{
  "num_hidden_layers": 12,
  "hidden_size": 256,
  "num_attention_heads": 4,
  "num_key_value_heads": 4,
  "head_dim": 64,
  "intermediate_size": 1024,
  "vocab_size": 8192,
  "hidden_act": "tanh_gelu",
  "norm": "layernorm",
  "norm_place": "pre",
  "norm_eps": 1e-06,
  "positions": "rope",
  "rope_theta": 10000.0,
  "rope_fraction": 1.0,
  "qk_norm": false,
  "attn_scale": 0.125,
  "bias": "all",
  "tie_word_embeddings": true,
  "parallel_block": false,
  "extras": ["capped logits"],
  "init": "normal",
  "init_std_qkv": 0.0429,
  "init_std_o": 0.0,
  "init_std_up": 0.0429,
  "init_std_down": 0.0,
  "optimizer": "adam_variant",
  "learning_rate": 0.00114,
  "beta1": 0.9,
  "weight_decay": 0.087,
  "lr_head": 0.00622,
  "max_grad_norm": 1.0,
  "warmup_steps": 388,
  "schedule": "wsd",
  "decay_fraction": 1.0,
  "decay_shape": "cos",
  "final_lr_fraction": 0.0,
  "batch_tokens": [32768, 65536],
  "max_seq_len": 512,
  "doc_mask": true,
  "train_tokens": 518500000,
  "max_steps": 11307,
  "dataset": "wikipedia_en"
}
Each number is 500 + 50 x the weight over its row's rms, rounded and kept within 0 to 999. Layers, rows and columns count from 0. Numbers have three digits each. The size before them is the row's rms in percent of the matrix's.

# layer 7 MLP down (transposed), 1024x256, rms 0.0722, rows 492-517, columns 128-255
093:467452464530551516486446543363447539513557472498398438502490426500441503440488548492514508461516555537487401470485535471433474431561445654408494448450487446457595509509552516552475442541526551510549448513557529540533483509578506439491545529552487479536503493534495507539453628451514496441510397555554540443462537494534438567448500429566481553564487494539558547505498549472539402446521
096:496511445493505509538502415578511487498590489534553516492396492399512539472540472532519476434548519491449426536525512407451490489549558529490438389420501554489464532450517415454500449551494543471487549510585436458469442525551535478406530541497520484467473439482469495482500524462548496464556532628459482535459566453493543509466508346434510515491480510458463485630541497511522457494503
105:503454483488546465527466425527534476523544557511482455552530431487456487557536515450482576597495467500468458437524569427501434490481514463447552489591530434508517531648420593556565529355498504468516553508565489480496465543546514550506532573460482429490496463566506485586483533571458542528472513453610399541442495541476524486534539539562472546611551459457419521578433508491594432464456
096:547508509478449493491522444480502515571479530529467481463512511497415442528491524498561510663502470527518483472428464516465554504503440457450459505514421510544445462567509498519446452466544585517600520543441454477510583520550509454529596506480528545496528469495452505511519532610492448550426455478461506498606490408450526474527563432549437489516549469431511521482429538529545490480437
106:563500455602562571419515530421510527556476544504528382527483471483531566490494463478522547541453583506489492550520560471498408414458485538507522564549456538542476477436538392500541441493524446408454459556480566459512558503523489462370519539486508472397553500568488518429480447437465542461506471567463552419524499463523496559526513420467575468435463558474498481496519562475495575554523
103:431516464473384522540485593603582508471571490456535499568520521540492434559502500529514495490524446548440515528523594469514450469442529520535543469601454443563404525501550517555499515502515523491598541505492557513533457473452508455548469519509436499470528528518539543504500437559427543408547432571431563506538540657468498510620480448500522482499445414474509483411449497555500512472481
099:481602459556495555486487532455483564431485542486535587458491459563529407542580508442586548523484559438475477519534430509544559493524520449484570458472442447471468526493510510528500587596483505397448460570514418539537463556460464478462505590499490514563549516500541525461590540502496479477553506489537541558461371579501542478503487485492478491541603520495477432506526390499461489463520
098:447455555516501507559481524487366502490543461356474436468572525427545540562512526497518514445462570473576504559408522489520624501515532528452622517529479529479508560448476499462615566474456477525517507588471521491508522574481548525504468507486501509473402552491462448555460509448546501496417464428481442594422495559452465557519528501522496481481570563439516524477472475479544460420523
100:526509536388508556561519438498486503465487404493523538506485533527560529532617446504444520508480478465390460467463543516488420478381498561509533450511479493572534444554503469402502492514514490493557416532391574486583502506534489485472529546535539476483441558493457561464443589542472433588558502531503488567482426488492616411571436522528483533559550480512536575522555566554496519478527
101:504580477554511493459511457540546514549568504445501499519658503552534552444423491536497544585495440532548559598453535485490577555443473457568483396529551533540454494482495530477431523532530440457420494476532572608477463465504513471439487498510531432424475421526472472575408506523564523440527521589474580398438546483508473539448572435451496502498571545544505467471550474505492476529462
091:539470429498577476467593532529520556488464571565568552587573498440540403456541453528513384569537573503510504488490525536443321486539435500519520549454455507517458475401522478481467479467506511518472503499438447459521492492507462488491610507504490403450470558547545581415469581440415478523542466553393529498524569450455496464530495470521499499493543450547514584399457464481484447589443
092:472479564616439426528453548475550524576450526497520474546439549471457528461499468555600486461487540529486491517530452547524547401371548526469598482569538536495576504479415496491461405411483457549515519451542546466469555574536532498512509523567545558577538521450543561473542482502503519431592529510544451480487500542518557517491560360476523509495485397486496470473503531487460498476502
102:512557503552547451568491476562418401511516579494475431512574493472546622578472518463480577422559491520511508506451462445459421552470410581487464449520564485503600558503533505421466491511533514516531480574477532526565460573546481489487518448501521431548498445456497491557432402451456549451495521514454538512552434408520510518525508495512580400504414560440497487496448437512473356476434
107:493416563477472563547457522470481482537484488541502440529443436502470552445419553540435457529531485665489467540498448499582560515496420435511522482515365566447485508553499529456501489399476536530455529496528439506453568561440444526442531461481422501580453414517502476532469395486502489537485468560547556456531551426449487472546484594479533460509515527559429515601410512495550380633531
100:500549472546468500539478441495510476476550522501499572492574461500499494449521553503511495509571498556483476507481489502541474545469527520411446385434497592464444555434427485387480523483478580434542451459579432435606440525597513575470432413460541575477544563585459498642443533414462493524467543561419439551541450481563551524568455505482442502547498482464494510477449522435440515470574
102:497453340485561524511546471500498476486454515555516549468497483528465482536524435515474527508470491517537563473531556529458521517389495570478490437502530503485515516509539532538463496457446519629479507479505509403557407558459527505447577546449525543458397528480482412479467522445398459543471540495503524517557496541485456495534467514439501531501562479555396504456522553568462550442463
110:585530514487587450522558505395497416501566575469423514540556494486532431434582506444514484540472488569500506516553508525407546437446473548534364516490470526511563456530423428542560546414501599429529493454573511452515509469483461543595412535621486527386502577580484539452464555550551500445436512448448443506534427529458571493523502500494547467420506493403476408478468528520534491557428
105:445552460489569521469412395500552487404548418476518520577529481473490611478548505470611440543472455507466405443457488535555499496540508434506517502638396532533507565555419560494514582540478543471514528589423464609509462447522523482587462542488566523366508457510472562572493459513503473417537475483548471487399592486469579501539468563454516563423434472505459538524559542505477423508502
094:503564478490506550476517519518518524556431539503564623352534515464519478479499473436409547594496526549431528516482438446445596523620407536486390536547493565468510507482564514530613497545513423526556493531521396465534444467556457484447553503444552383441633459505490549422580511460485487523423555485427496509450447464489512479481502491532575532583504500556548561513517512491571539626455
120:507524436511446433541441430538462528462424526571522483526432467561527497465452511517476484450502473530599422523418526556464558533514520578537442529617505590397423506471553499495514486503481545510488421475536520444452455447625446474474454478540516420541496491435404559562504414588474475525502556426488466536593554481479548501535529503519546481577528490524433457508570468492565526582507
094:470502591521516518474395560515490526529490496601464541494485488469458557475437492509489478542577489485452564514507432569475517569477484486528510507482447437525506523524570498489514376598434523454474600516450447520458440458504496532531519495533494416401642534524472468489405546507553438532475399461491477423476465515428466457501605542449545401484505442421519488564513402528504484547435
093:502450511440409623528542516499457520500465490550429422518479465580556559512468489592539487441493406472464543448590484439413436468540404476535570564508537483559523553594439446526515506453534552485445446473510505425482562564444586534473566607509470479520481501452541552530462581490546442513467515526421459442493454521514478468487473474421544471505454549584476460521452509516585486504482
092:523460500499481541514503510461580517557528493507474473551523451492482500488496467441551456557345544620521504511572480522586398528461504518525466542480494535529465482568464450470458477420578544513590561451537486549453543506464506525545452520503430451501490542486511562485538406563499450553443479449428504524560509496454503524527510410511452463413556378439503464539541482478503443486412
105:458516474468467489520447503528526428451416490518530418541542512561415563436512434473455545396491496459494456535508468472534490449443472589522456523477483561517622506549457498555507563439514386397536479485466521499586555536463589450539528419485437472427511468524466422483450532490434474504575560490505550534426505487540516628442458521529530559527550410506523552508441549452527459569540
108:535554441564430494488476555515468508490535500530539560348636586563515517517469471526432486588472583441498511574446422500488539497634501553520454526544462491439450444461420541478446472570590484494561431526382520521431489488535543469439574539512480499518559423492461409486504554484491462493496492546464490416449518504505475484512448514465474516494487493571577457569496530421450494499469
107:432504523472484470500434505473471502534508497405508490463504451512531502444521547427526516486491540565553484608564580478473445402540508437478506504459498481581449488381511525500488488459544423472504517530552564432476437450527524453521499479565521539503383475544487563539452533494587524468507428418497586519503464559503506559487578486441451518463401478666432475585428400452531509510466
# layer 7 MLP up, 1024x256, rms 0.0802, rows 493-517, columns 128-255
103:560500501526450521493512462437435461509471491454477427560481623538480469485519502519405413495565434506444509472569567453460418520527545420554507559488542548467584499479447496510464517567514460455474594590451481639578464429408494558546470526439537540516465524512456459456486536483549462517531527518584499415497444474608471505551506552565512489448463566452518356470401471538465536473576
102:514447491601528476432576485420486507419425506548527518465490502474500493457507567361450424440624347468574537480504420581508427464491507518483606501490553503415508457530498514482530549524644502516572418448506486481503565493508504562532471478570496639499501560470437481493480502453493492503508471553520469523573499565469452486521496542416509475489470438574351529586571486505463487515548
090:422532557488467548519482486414501553486374434534462420456498513498505552502507421504495520513464658487487547550561475493523458473496528467465479435526561485442495575486457586435446493434478473464478541408585554593483540487415407510498482489479425484585554423574520442456553521452436534453479497484593546476468432475513470574494449575511433543605501458522428455600525564473453485481560
106:551497589468479541453578493451381601512484524523598555495517478491390495570528516492447501452533483543437504501521558545549546594489501431527380486497481511453505459535563500565514434549498499546585494481450499399439507479533532535564570417397430523544422394481527509545440452469489507481410482446540561523562455483563470553527539484558419542488458522531447401534477497468587529476544
102:540447493521427575460518571384429547499452465448487490486499404414423510423583519556541539466479474456399541464442438487556499513569539521524534454491520505447583463496419622552413535555559492484484480566561604469476554466468490495457445558486499540504510521501601481396510369542432456572536475482585483477495458517463496397472613485601546519457448499419452485470495488443498520468438
100:571380600457502476561507557457494517434511494503546484562403582530469451439551446421559549460554463503514468609531508488606371430520459537511495504564443520449578566494492467543475431522597457509568495579425534473452507393478482575574506476497479465388444513485608450481490537502521526528479498397537505463458523547485408566468479504564550469482616546508522394481485509484515433487537
104:588420553607439511518535614500530410489437465431442418442447524449455431466558447498552516451509537509560449642531390536599421456482523458551519415431435613478507555536517526427475475492464458514544416534496544552572445492518465474586519507501554612550409457581549564444536453442479503480525429455455485444461470463411459464474506536491508551495476445594499499485472538467480481514518
092:466478457483420403512446585443475433510478532469595440450494516409436504491556525545508469518505545550481440496421520466544507560555510423567525468554474451456546556536396526569532456533603446422518502416539587542488512473398494469509564447517486479503542520590478511560465394513575460573594444554517572570450427503489600485435530501527476478547425517487532445524516528471430582480461
090:463560458445539529543530548479440464463545542496503445535332428406490478498543576522548443406492478551494496486482504554538544497542500446473486524462410538471544434469494498511513510449480512475459490415532528413504495500475430595545533484477466638528549497574535489494523481539470486499512489458447445491455432544500544541581417478520445473454514455527471462533450543438536501507547
093:490475448502442464518454608430545469473507532451611460480505553425559558448455495492456442455558424513442523453537410419561517667440476490479607553588526494484522523520512504461528498573657447512507441515507562531524478518523477562532473557530589528572468549491520491474501403495499458533467470497495525483453489528460541422533483545510393512547359462445507457535537526480593527522551
101:417485511541535546455442548487507505541507412574545505493538510490480525466517513558509431561568486508502512389436555464489494509493536461551513402530534449459506502354517474390535594585508526472485511523454437509604485452474433483677433508416523463542513538468522505495442470513517506499567478551531466482483522524471550544508529509469467508542562534542422558500433450577471484464528
109:476501529437483524466478510504546479520565506483527538504462506497473371428502453574632597481471471470398495542556539493414510452557514447514510434379499511511473603517473539504530394472449461400459476551509509485544558469439464441447570574487506501536452435522458383540555505569528468466545554506518514501443438543588516469513544480446497491493536455481486494461461589487420635464524
112:470503569575587499493521472559477514511566472512481527510442545515596456482557477554397508487578505478460496522522505552412439463484588486401485562583501514456420562495509540511453509500481509447551533467571412469409402486529539557485498453452374513580457497449407468563559493527484550542500512487484456556513503492458589469500532537393525477549509500545384407459497592373536525503437
106:574501377514446484464522562434473415520499514487509497435468513376449552464469418465548507494507434428442469446493545549580597478487548528570606520534535471443545454485469455537536490486595508566427532488449561518462437463463501508509455549463462380454550434475532467474491440485532466471504417454512517555491509561510594493530504457414506551588482468457514410518536609510541492470494
099:590445488453518492467554458483426522461471562613446492552537434521528454505509578492486509468502541454519414531530472548463465481467511405522609457396536575366598551530517498545473453556403409484416546464528469405485575475530501547572422469466472492500422462467573517460472473546561488552560491530489543425445494514443541530418533524601538555491524498420471490400465452452464497469430
117:507334512533507488404599538464393499523519401596500527430509461423427444483540521490481487493466576478507554469511467567453503490461464453596437517451547532495550434518477467510494513522507457453616500475445552450566550432515351563537493541475485580496478523480518446494415513517555501529472464431550372562501460580572506425475504530560519582508489484492552385527457567448419507553397
101:596417559507434445609502528476442485497421451472473441503423567527512418449496468528512391439563625507513537539526438476553418577530466458531587520394497487466535459465478493488472487393444463516437420434502487390560549477439496532601564565468539478573461503474458484457475478481491503470520481494512620433565456504494499459457509419532617519524475510483453427463494526502507493418467
086:467426553492515506547517445454413587529499483539599475509478510472499447480608572517486409497564438459462466406666405453439460500507565522489603563470457481578444469481500539574455496487396477464466513469521504507550495498557510473465544397400503539501560483450472491460424474430460396447517442467570485435550551494524532480541537445467495516496460550492489473528505451541531529468536
117:512410447536461425481529523475507448410485468577558441512504412546504504588489468570460510468499424557557539540509498534561502566462481535575461427458623502461468544476382476504517575557536489451564489533459502428539538395501433515537482564519467514488412516429500527447453501496490534471581535455519543506419488533467543414555558595457516538510581485467490578524499541491519519485454
100:444561466528613549566499459543406461532591414372590553515532555444503471533547555472532522523529379579474518505545520481483468490544556484479490580579429537457572503469466477442549496547476513490449408532476525480498525488536504454494461466494533542510472489473417556520453409566548480489494412497489565568490396530564529501535463545507533605516527481444557490483529462535369570470523
101:545440481591557469506501535543475548465581526568554490529472441544448527472508503553511567456493523441458561562471477519547507538452512432496438470544603505476467635531439525472585475535520581451472529470533596550570471501442487493431426527554557500514522531422555497553508450519470473542388478511418435469503512497506498439404478489405580451455491481432511495438473528453448510550604
089:552483530557508533512511501489513450443484451486551530585536543421446556519432504522530568460554455507525527441505444475511437540517503505482481410510531499438528575508411541522485468558470489533543489513453552587497360513499458531561448483452430496517574408361437429515451440555468519532546375489543545494425444476466520423450495592541479529435520474586552495502513478481498476500560
110:451480493588445483433517455475548454511504553477560481447493418469515574449536520505530582463530493451507557465522446492557519446522581429498581492516479585529542540407532424513501406526471405512476586457450429529574484459562466508463518469500494437528572488445432537517418509479554506522536490536501544500450445441541530461472481509403499593473504455451570509589545603474534496524467
092:472465536555532455557517433457368555490433401516499485520449522506525489413479432502419504448477520438549488471540576465500475516430492447435485566477517457515515510566550582448549393438461483477468555429506549563479530480471515579512450458448535414516441531533576558537468507543512497430501526509499526518507475549537542522484478450559539484473505389374454499448459449515474595478608
109:618466453590472468515536494456449493521421401533539418545491394474503551432499444532494520518547425430427603535592465550465500422554521466465493528487573544437496449524447646465530486538459487486500494526411510420450439469437511549566527530482565548488487434424545465463446404535396468493437490510498533537519472493520552409528538424463514483485455484568530497470547578550376511487585